{
  "num_hidden_layers": 16,
  "hidden_size": 128,
  "num_attention_heads": 4,
  "num_key_value_heads": 1,
  "head_dim": 32,
  "intermediate_size": 320,
  "vocab_size": 1024,
  "hidden_act": "swiglu",
  "norm": "rmsnorm",
  "norm_place": "pre",
  "norm_eps": 1e-06,
  "positions": "rope",
  "rope_theta": 10000.0,
  "rope_fraction": 0.25,
  "qk_norm": true,
  "attn_scale": 0.177,
  "bias": "none",
  "tie_word_embeddings": false,
  "parallel_block": false,
  "init": "trunc",
  "init_std_qkv": 0.0442,
  "init_std_o": 0.0,
  "init_std_up": 0.0442,
  "init_std_down": 0.0,
  "optimizer": "soap_variant",
  "learning_rate": 0.0082,
  "beta1": 0.95,
  "beta2": 0.98,
  "weight_decay": 0.0,
  "lr_head": 0.00861,
  "warmup_steps": 107,
  "schedule": "wsd",
  "decay_fraction": 0.592,
  "decay_shape": "cos",
  "final_lr_fraction": 0.1,
  "batch_tokens": 32768,
  "max_seq_len": 256,
  "doc_mask": false,
  "z_loss": 0.0001,
  "train_tokens": 135800000,
  "max_steps": 4145,
  "dataset": "wikipedia_en"
}
Each number is 128 + 24 x the weight over the matrix's rms, rounded and kept within 0 to 255. Layers, rows and columns count from 0. Numbers have three digits each.

# layer 5 MLP up, 320x128, rms 0.392, rows 240-319, columns 0-127
126120136141089123088125138115148124097133083165100138138133178129104071155132103159099092118105159140116124126100159116130171129128098134107156151118124138126111154086117086158110168081134137140105093152129096128154146103138134132154140115072186159088101123142121111098130108175161096110145148135165153118170104135128137132136152147138147126106082123168094127125134118144105112102121
136145122127172131151151103133145106147133122136116144107177118128121112136131091115166128115094115125144106120141146114112104114144149107075116089099131096114166119145160127172147107110126125144145133078126162120132120116154114124155104116146169172152156126147124124161097163124165143140124156129151123113116116101152108144150167137110132154138085136105131115135167120099122138172153
129177139159132136116136150118096087147148103122117179081129116123135178135140121166124131116150132135137104109090168119101127082125090145129108097133137145153147105149140111130138142147102154139120115139136192103132095180107174120118102130140121119125132163162146146114126141131095125095089138129125107145142113127115091082122121144053091141143141106121138126183129137131115108131132
150151103172113107104108130114147101096107141177148156138185138104114143105138136154097114143123090121138076124142128132124147151073116150166109098145177142124149158090098146172137145105113138125141115127078119124139094110107106167153092140152158099117148124102140127142119187106122113127168114132093181151125150156121128153094129107155119138111117130149157133172132149141115105174155
096138175094164138081121106184172134114145109144117146152153104120127143105113124063160141134145070153082122146125137120142081169117121176162087099119133128165154134133086128131146161098169120148117103131100096114110140110117136117189099170072122156079086130109119124147136130100167161148131119055147109138136090126122141168187080173164084092125110113125083138102118170160095131082146
106095130081136145117140133141117113171117139096101154098100157119094151150140136152148114141125111136154149144130122123152129129165114117135132132127164159110078131116098086078106152160146127154132123111099060126160133130146118144147112131136101146126129114122169147131140070093144124120098142146118122123128114137133140152104111150089178144106122102160108134136106133097095146100077
144099098114124156083081116137116142162102119129126165115123104156130124105108094135105121110098147087140080092121121143154087143155124129127132112125135146121113093131126143152109148164159115138151086111097111078108114115099129139122160126147142162133121154112121152157100157120160117119134161136140130133115124173152128102101141144110144112128107086114164108167125137115176080177109
121147119129137108139131107124099141093126146114130144086142116084153133157161140125107088134145099123092099153150108142088115109173115134130150114130091123130142115121113102142123100098113078122137172121127147124117126115124121166140099113168152149099138140100078143126115121138137158077144159107131148113150166076087135124107123140133114135115091158146137145149122125100097150153132
123138146159134114152173071112159112141152098109109136090114139125168124144152129132137157169140125143100121085084086121127120124150147102092158129153100168119092091115154142135141149112167167086122170121099091122127126115091132170154148095174196116183093158127180096177113092138124096136126097137164118153146093113109119124084122107117071170197107140154143121126113117116131141131163
140149165126108144123145110091127171127127164154076156106107160092109069141106110134097157145114145147124108105121153166123142096105148130147099151202131125140140101116121100090136128156131086149120124120149155149160143110075147126136141096124100148129164162152108096144132167133151153119157103105132117137133141137135146105111142151118116108119120120153109109144120129078143147115162
111154152169129148151170146154117129094142146165134082121117114114154149112130105099106097179141122102130163147094128124102151166148130171150103094132152078124122128127098119107138094139154126147072114159086115099114119135159103182143089134149103102184136099121156131147124112153144144151141128079132178107146116106163104173124189109128139141129149104132093142103138102108144113086130
095137162095108152113132118126086132134074120141133142137070136122122178118128115164122129091157126085128127114108126131169153095131123084110126133179139100146115093174145109131074161127151162136136103144121167116088122124127137170120148125127162145093141132128141130158107109125141130161118146100118125135110135165094120138070117139124111130103125133131114110103141154117100130140146
080161154102110132113099144095092152114076108171153135167144120150082126135152133146143125127113100133117133127100109180123108136116127145109123172124165146134146139113154129056132150136144157166185120146128076128179162086094150160126127197116123105124119113125128132116111070162117161118159147110118139114155168144116123155112154123132128117159145121142124109109164124102132178101137
133155171122119124116151137125148099117128123142145127122156099154100104122083096092101150136125110126080116130111109150136100101170112114103087133143124126137180126151125124134114152102086115141150124144134171085107104110125164145090125119147156151156164098123116106130208146148132135142138153160146107132102123113112120151086183160125085129126160119162128114115157121123108117085127
101102108118126104116120135155129172198141114147117129089141110130152126122146178105110143143121171145120158127115093105103143115147118144174108125136114154112059139096081143140113158081119116147134135134125169139136134167100134120118110151121099156138140106128123125128133144135139180149117085157127168131161131167120114101104117136154114106118181092124145125141119113102137158162114
139142109130104135089129135146128173133124147133172124149143158154106146135108153152153095131118146102127126116163083159128095143125128149171132152162144113123075124175147156124132181107129093157124143108139104132191155107162153109180148128166173119097144110074141162138112131090112101158132147146123157128148130170125114074160130077146125129148124133126150159131123111072143127131109
130111121164144128131125117146123127170138147104147121089124154106158131120133139083121165138116099157081121159126140107139099164137119139133133148171122122108135146111135156125163132119136138133125137128123147082176156136148117105117137090093099142127124121123129154122134151124161133159058096163131086100101160093117150121136124137103128105129144139131125089136158140108129140146118
107107153098126099134141148158100105113138099109119084127082179146092097102154094113119119152146138162175144126128109108144105174132108141122109105128170137125156119120128083148117144143149144164146154108153115149109112155135148136135130099126160124161146128143129116134104138094117113132155152179098161123118098092123144117100110149123142086122141172144147154154159151168177103134155
106080092115115129162113134121186122153157138131154122121163148154091096116082124139120099126152149100129112103143167116110162097130101070141144182103155125152148126094125102130093136118096110072133115155141128130155101153131162100128142122115153126145177155194163117175093097152113115170115126114113166112164137115127103141098121125187153122106117090117130157122117131083133114152119
115093113176123118168107134134096083131154109136066107129125130099121138125133155169147133163114132118123132131140111106100118128079133142122150109126153121107101122169167112151093166093123110128095170145150093159123104136106101117109137120143149140125107103095142153104140136108141150107132167131105124122147159148132099098110137127105173141121172123129129117146129136111084185128135
117112107108175123113131101160121155150115128151126120113185128114149145151136089103111144131145146127136155100158185132103108152102143134145160108107139145223128144118169101147082170145094125154104125154183163153128115121136135139078116160116155127080134162139095154114101083157138111118103133178121144095135202160133105129176151118132130132184064123122113160155120119127115079112144
152143157164090125118177154109127129207135114159139132079143114128125123108054133092082125117154120168175124108108162143133092132130116117134137170150098148124082158129127121105126176112158121126137195145135132128136108160107136157112049111123150117110087171130142134112135167161136156137178142104111171119169148153111098141133135116150107105118112096136133151114129122107131112117111
088151119146132125146127106147165120138135119102136097142173179164133131157167127110120152111117153118141153154119155114130121149129100137109147102112145141116134116096116166138152106104114094091114117104113166106127141136138123148103120150093119112170085146098181122122145172157118137106118175149105157140134100124083122102137113133118123116109134129126156091105115109149152101083153
127163125169133123124166117142123094109142122085111128127126112156154151121139158140108124134087085078122177144117137123143170125166113129168171094145143128162119140130152125089142134165128099152110124119103129143123132160123100121148111114134156147144114148117179150131145109160112106074114166115139110171145139132118106106110156078114140120141099088167105153123139161109108165113118
138165137142103089137139155095142116157133157120139118147097153125170176155124158132125158120096124130146134106074069137101161114098119119152116125120123143169167137136140139137160095085110126087093109178137137132195146132150193085118088148136114142115147123148141134126130137153143102161151160118114076172076136163114107134138074150136103137135131123115128093142148110155141171097141
147125110157111130176124118126157109104136094122122137135122180160111181149119144139135162145153168142131190140094102138201126122149152139128085131141144118126140101148089107132126150138144140155126173160086160164122138142146133142136129111171112136133130137123145119094161128138120125136121117107125081144091119126132154128068144137087094069146133159103130110086100123146169100108139
138118096125113113063122150197120136097135127118110126075101158171129150111130120147122077127122094094144115132160135155139136160145099146140116124108151101138142118137125154117171102111090171132161114102116156090131148085115136147117139163185125127125139121156100088155127075150136084168117124138093162162134109158160164146096116158137103128155101134106127163081119129137158133155092
141148093097112099137101180160127147133138169158152144160116121104086173120144127116109110125113128129085169125168096158098116139117110146148152138123160129124173131095116127119095100095150117143107122126118101108105107146154140135130137163185120141147134149105156094121161142141146143092082120160121190142148115135086120191126075090102120134135127110116133084150126140121110165112143
132124094143103126094144145130104090110107119081163134105104102134114073101130152110136126189098113152098064100109203151096133141113105109112108147103128120104125122104124114153099131202102150145095115119119164119174116120099148135150145111130133118091132117152099106129083117138150118094160129155122109136147128131143150143146120078115097115159113142117131136099154143124092142088163
110142125127115139113128083140114169168105075160144124096091120153132110096102124106139138140125128111110103143136119147121116064161095109153103127158073135137167153162119139117155114141153106146138114115149123170107113165125116140096117163071150158139145108139151134127134130113155094139094158090141133160121108147127101089180152126131120141150103138154086140117151130135132138087102
130122129145108135126121136115120114126165163117084129112131130106142138147093125133160183122133149094114094132106153135111107122111135097143106121106114180099137140141159106144126129138114129183146125116113107185159143131115129140135077084137110092105105148120169100114096106113143119118170106159092109106125162111173132123131123149121141152088125118111110118129112114133152116132150
110148141121147140109089099132118137155129165129115137124116141119127086142133127152175054117120125168113127091143097130164135087147116132138111138113098105133116105081068127135156165109067137157136105133155118209155145136162109121152132121145134087142193137149150145171131115062151124110119156127104123130147128118156135154127153088124105166118128137129077122182191150146127127099128
124140139154138128112152149071128123107120107091121153115081154139168120137133135144146088140105181118175127113155123145125093105111146122145145150161156147124162125151125128126125130114128119144128125134088114119105136126147139088111097144087130129138143173156125132143147105111118140170121174124126126123149134159163120126174144112135088142147109167152151112097097127142094149155149
143165119142085134141165139140118124123153131128103108144140119088143119105140139135148156129102102133127143135099108140089155164141098137139084114153161147124091159133133087115148125101141157119134156140128126140125144155145111104127104130141100182138140171100165154177129149142071151138111141168134161119139104150121077105123119146159076138120141133146107170119105098100083157131164
140132134124124092183113113137132140118142077117131171142162134179129128144113129130129065099142125168089092079138151098131101137105157135138166125121153132096134170099152100142108082128131112120124142142104095111108114132120148130125129106114143157156124117154095117108148172125161126135153110138114132163098095112161137162113118138132130124073146134089137133157135158148095140163116
188102082181126154118125165140115116112124120112112090134123109147110171138139127123160126094149128092115165170148102110145131085142161124150119105159123094123104115103124143143157107109139120134137133119122088154156137110139149164117135130087143119108108115175133145103097121092138157138087123134134125172162108078130106104151138187100135193092138162125133132141145154151138098142143
104141126168170096128176153148126138089171146102136141107137111135139133123141105143083126116121128141127144122133101171123110141126106124093181109127141153165119101165142123070104150143142131133167115168154166135138153127128100148123132123106170147097128163132138088133147144134109119136091098082149098121139119143140110112155130132148111118125132120117119149142139091141108090086133
082144141141120169128124104121138190148135167143133143105111127119157101198126117156178153174120091118149124159110096133108129129154150125125067137139134112159124160093111185166108112130158168108119136107164134096119125141138126124133135119078128164131124125135145098130149138118126124155121139143128123155152155098101158141140138079087154126146117177180116111150093154096125136175122
176084119138128135196105094113134128096128130162092098129086073139147152123101124138148118140107070126125166161110136130099204124142122117119156130106130080103138126101122112124136126108138141073103134126155141128116121148124176107128085146165145143147123091092140128096131100099162131129135108095119164147122143083136097136096139105122110108121146157117125137137150112133133132088145
106160118111149089152118130127126130126170116142120136176121142131126118152117166139106099108141089129160090162174094127141158126123135111147153163095138125119151145090174112155116164095100154144144136117117097113102112130156112125127145136113137130144147149099121186139118163155102140129098144134114093163140147147102158141156084141127114104192156125131190144123127176132171138138131
140167138098130156134135126164125084072128104130121121153099121115147126140094131102163122121116121139122096136142133079140132112142108153131079120123129124129127125151086120115123151109121128198129127121161116113145122141111125139138113148116104107132166152107146146142160106111157164138125138106088177093136163148117183146126171122056097164101127202069137115134134133114186147149128
123156161129124111096086111064132138112126058147142084148089119164097137144106121121114158149170136136069111107154130121141150131110113139124143119116171099151083111169134136121130118132127187048126120139138150090107116164115165107079175129113128106147158136128088130103111111157124095144107123128138173112137105163144159057124105118145085156105110095137113115159099145160089119166128
142135131141133122107119136138112125154099141127099137123158072124162146161142170147081102075150099122086132113098085129097133138143086126122134128141116120141113126117104097096125166122100103133144120165097148132132093140115156121143142087111120085172139110134087141106179157115134112100143147098098067108156131148114136146109129139141128135175163116128152136172138130147135157128160
122094147125132124084117147142117097121104100131114110135174054155132127153138143142109119124129110158147126147120109135152113105081127148136083126120125106143087063114128139129131139118130108145072141113113129136158098103132141117097121102120115089121141172145140139121183132176149149117154138143138126161120133092121188140104123134167142088113145127127159108151110141095128137187146
146108117175121136134152137111123085141158133116069124149117152094073146151143120144126145132133120164102149194120132125147159127131121133127136102163088076155133125185154121185165093137143179123130096151116120129115127144099142149162157139112147119162151165144142124142147162172119078133098118121145181135122164137139126138158127174125124134129122123109139134110141155138194173128124
117124101136131094087108139152125119165170148078148172104113149138126130138180155157101116154122141116115142115166104129133143129156121110126131136106128158158122087161124148128134149114135106082096099109125117094166150156140151157124130072158125146151117109120132143120158102152112165129106121145150089159118147119136136093140133138098170102176165153156121167128122142155158140164088
098146141134142141164092142137122102121123120136129124098140105141093087122133172120145136129116110089112110137122136117159107107097129153095105114101100150115114095113096097160120141159174142101104140104141111140065147098118126116144127129120135137119133121127146145116158113154122083093097140079135091119100209145113083111136116160114132097129153141117129160126130138172117131160137
113147162152112100124146125153073114131150139139159089116143126118079104159129058130152152164073066126116106125110138153136138140118100118123140099162120108110109100121107148158092094135118115143088137151150122138172122123140136110164122095148151144091114179166144155121174109108125110136080086140141158139102116104114100134130116126107162170183099097109098123094137177156147115144160
123126158125154128120088136098073129139105098097137121124097130123146118138155164110158138131141147133120116129165126124111114137150131108104151138154136101133124144111101146175140130109119132184108164168126152092128126149086138144116109127132117094080138144147123142076090109140093142129124144133147133161123107119143131164120124103140140126144155164105178114130132102157103123134112
162104052146118101152138110124112089107116101117127145150115129152144160122084152116103093100116104122111111156168114116131162123138169109143153179134123102140152153125092145131106128175145165127179113119096125128181166148110114083140118171125147153141089162131146057146162147152137138117115143154104174101147149146140094131150098111143102101176135138143138133099133138159130138187060
078159119104144139125117182121147127152115110164103131180086152160141153132118113153186143119141134103140107095120174060155144118136117177193137128099107137149157150157138108130123167107123118087111129180123153135128165152134182107160123161139167075114130165122147083149145140115119107144137210151090118113118102141128148128147112098119155119140145139095135099125136158140122130142122
122095102130075144126114108101133153125091140182140157105121091137122114131121125133128152185061128138152130165065095123161122129102147138178134132103121114078139131149124135082092156134136136141141121121131116108113168154109126105089094100117139091119138168122116128143153144160113185145088083145127168131122148178129106122116169112112159150151166104144121154142120096155092136178150
110129122134120172151172153133163112115163126096107124104089127083144140141127102122133161142120119092138119071095102095129136109126164143146139114098134134165143163129113114134162169148106110097142127151135115125103119096141144101120154131122130122149128088104125124115123152113140125137128142145112124144179124116152110134154127116112127106130104106115142120148123081172091081134156
117150144116146132115097103107076145125089156088134128146081170122142137090169114086117135091091148121109127103139127166108130115092091149083110118126134134123124090167140119081165148133154148113144160119089170132157138163156174122131150075160168148122102157139142124124137121129156117095096136144096113155102122116134104129148076102084122123076129120070110108124118157119110105107169
099135091134123126129104151162087119118156114117153092104110105094117120132155095156121129117137121146112127126128097120123135087141100108171069099211154196132119113127069096121111073107141125108125164136109129174113123150119160143136155107150122120127136141105129152125147091126087109106122111095099168162115160100159171124152145158173129103112113104098120134151159157148119143109126
159133150140136121117109094167169129154144103162125133155149126131109112097111109124128094133151170145151178149093188179111117131134097162148164077098150118140093162147098134118125125122143102141113130132140112145097155122140135174124163122159130133145141171143120131121120131158124139120110094137127119114119153110127104113146117128156125122107097131087125155112125159087125155150154
120133154136145107143135125111077112099145142136117138120127110084131168121150134142143105144140111134119108110113146126158084102130110143104146132148158156126138130124169135172172141128123098096150159175115121145090119147108155142114117121090075113124087122085152086119097132188127109079138163174122078175114139129095114154121119143133115154100146099108176113135126165166118112090123
072167085125120185194115127147106175109123121152146094139120132131148143124118112126097167114084146140115177106138171148094137137145110142134131148074109123146138136131124110161118124110134111143088109117107111126141092104117121126092145118138122154094152140072077099107176153114148135118082113118118147111099141153088095082129146139112092094133109136107152120095110121097145138115122
159148121150090112088110123136112146126123118122127127144114075122099111134083112106118114105127138135116110103138099109136133174153139122107110117161159114140149124111111101106115106133127139108092139083100120143073106119119124169127135141154114146128145108108134133153105112114118112157144150130146082135112107104168165104137095128091122116113117125147121107143164087153125162123121
136148142148112125119138135133136166116088103126112169125163161106087139143099168116130112133123134114096122099128124139155105157101116125122118106114115108170136098096086166115120101158173126105146124154135143122174163106139113127101152110123143124156110145132114104135154132152149169128143113101116150165126102167153102148167132091147138130096130111116129120128124124123165110119134
157149152135154150136144139146123123145143122107163109143120103078150154143112159165090118129124162139171129138111118096121129153141143110134157137116157075158121149123149085106129146144164137107113129116128125127118141128101088141121162152086155125138111137108122081130136073150144137105088143135187166105157142184154095132150146127137101101135153132113112139160109111138141117144146
120104167120134074113160119162144116122121106152168130102112137112143138139128122097111107140144116162078126119136152114189132140116097166177129098159137051134113109139149137157109158133125104124077135125133128117114117097144129095111140141110113074155151177157106112132107154087143134134136122144157148161111167141126093090103194139105121170158104127171136140166160136139094118124146
164138115135129120129172149166125100119103155107170089122138095153187153133154117102081120180146091133113147110107172151140134133121153104168145124125151108137122112141126136122157143121146169170097181134110128105160111131156114173112132117126113110138129153104164119114073171159160137138149169161054157150147128139132179072126123128164067160161158132110112130120131129183116125119096
155096140111136098138130138109125115151104120179091117121157135105156125111110100111139111157095139087123145125132116098108107131115129124165136156143082173089146102145171080093124103120112136128133148091076125106129105124098155118156103142144125117162154135183088112189114141131145164121094118154098107103154107137153096122138177124114120116138130144138127106130133084062161105140127
136171145146077124109116074158134138107135147115128084144113116152166140139123148124111170115111137107171108150152122155146101107094146129092090103109121100147115103137123107138135141161115090108137115162141170120095091141110162163134140167155132088108131127117138126119141147134118118160164138106097167141126162115134118132114106111178089150187094135128177113121145081116135082111150
174165125089185089123163140183157153107107158126146125122121095166140185156152111088151133093188156111119184130120137165129123141114094145138156113109082141116137125173114157073104152153152132118171129149102146099092115146102117135151106125121128143101125117099195161130147114154219134117121134109145119124081143165147090109134144132130095119147112103155141141140103149146099120132083
152138129106126129119100145149095110131099104133103130173114133145139126140138121130126102140111082118177135121085153115103130106155140118087125141111169156088140128130142149147132104179134153127142124107125109090110108150146073142159124118115171142128153085105135114138091101132183132119096113116149126109117193087138090109141100110121130098099099151145115174116102136127146091154143
082127126084141081113100130123140159131125132126124112125147137115135098121168107137109128146162119145126121148133120126145101122114097148170143090124117136156106113108132166140146150106143078126087105184120107122115118138135101155154094133107161155143095131135130101142150125128137143105096101118053153128115093124150124109137118153105142106129169104151127178136121130146143099142127
068180086097128143150126110115112124125139138159105147121148139093100130130132157102117093129146133173105104154144179155113131098118096100145090086139096157127139130134119101163142153136127152154092109148146128128098146120153125150122097110109114099151143102120127114161167120135099149145099116127147121142123140121122128119115140178148124134120122149119146119147118148130150091045159
143092143149121102105121177146146098141119117159098139118181126125113126136116165113132097125106123118116148135105137168105145103153154129127141150146117151149114169141095113138140122169108125112135145105148112085133150142112147130132115125134138150133132134108159132151123164141128152142134115126118129164130189113138156166156107144115120115136146140117125099166102161139107158138115
101130121135116082111115158130157158110158130092142142097177122119117149131131140122133128155148135159138175150123098158118141103150089101106124136106155099143138133100095163143087128166142150160156120092108079125094109165137095100134099125137160104085143163096150157106119151116101118111123091133139091120105091118144103077112139096127084107159167114128121090103105107163182110094107
131156155121155092117159122115132143134136158154113137183116114146139136138121153095132129115116182157142093140153157080113112122155138123095110160123108128120104126136129125124104119157155127113144119125136128125141129141133117112135142082123108119103121134153121142128101160095116137135150124103121155092158142131104149068107149122145100109138141118147113121091084117139091132119150
145133157131152168120127084110139139150128104187165103115094119107118144144110132113076149144164141127102108095148119142124162105113139124142137136144142137131134195113169143131134119108116131167120155106147092119138100138128107183123079086135133111135104139137116141134169132130112146093112131117117126132110147132107108134153144139140126114116133124133070125114121157148122158140140
093123099118161163120110112122106099162121136137152137103186093159104132152108123112155103099114107070139125151090099128095159113115141130143095141128103118135147165133143106133166146143142071141166149133105142129129115127116109120197157133089187134157082147151112118132156091141141138137100151144053123109168128116126136116118146150117122150155126130161127083145115118201132117120140
123155120131103128101176101119134132141156118145086107151160108100123135127138123104099067133131101111117167124103127124125155149065104111072114094151147149139145117131158132134147144162098166135124118135095171113117102113102142115139199129139128109118154149146141085120136107082112138109132182092085081105133133136162176143130153170117153153151085150129111124141137160138161118130128
126111112123165139115107109117133131082165107126120097096130137145124164101157118151139174161103118109119125152113134154150142147115140119101119133112095137123139117155155121100108151138097134147104075104143098122184148121118125149134177172171116153086097096139156157113130110126160106138111106097168149134139141089092145099140138154142111159124129098144141108104121103147118085108071
064141108149144136104140112184148160123148105140118131213149108158138135135167116121136109123134126104116120119153129118112127157157129148135127146138138138122078156138138137125137134153159160142153130113127150122142170194123097099103144091124098141180092117122088155091119115126131136114137161120142157160112105089090126140092110137138093121134118106147129113135139118153145121145124
128132173130085068154127116109157153118111112115127078153115068071124105127122131095141132098130137190118149136116070134098121115137149146107119161160129144193140140090097055109133154127164147107166127121132155133081100184141114078124146124139127130124137144130122113094123101167153100125141158126139097151156109092066134120160098116128105109125122111124157138109158071147118101170078
120135126112127117128105099139092131122133112121140142089122139136120109104124097124117153105105104139123069136116137157104131115136129136120144107130127103109108113104073144110110121150125141165127137118136160170110121157129093104129125151158162128168106107164136127189107148187128155136097136173154093137155119107130096124149112129110125122119136164112134125167177147158138130121112
090134128138133135120143135136105090160151132083125104111137160152146111128119134128137089114119163053129137097143143147075107158077123139113136118091112147104099137122057138141142147145122136175178153097117126108132145138111122165149121138147145088130135127106124110079140138132111131130090157149128130104172149124086118083125103152129139092095148136104168119149120123153130148105136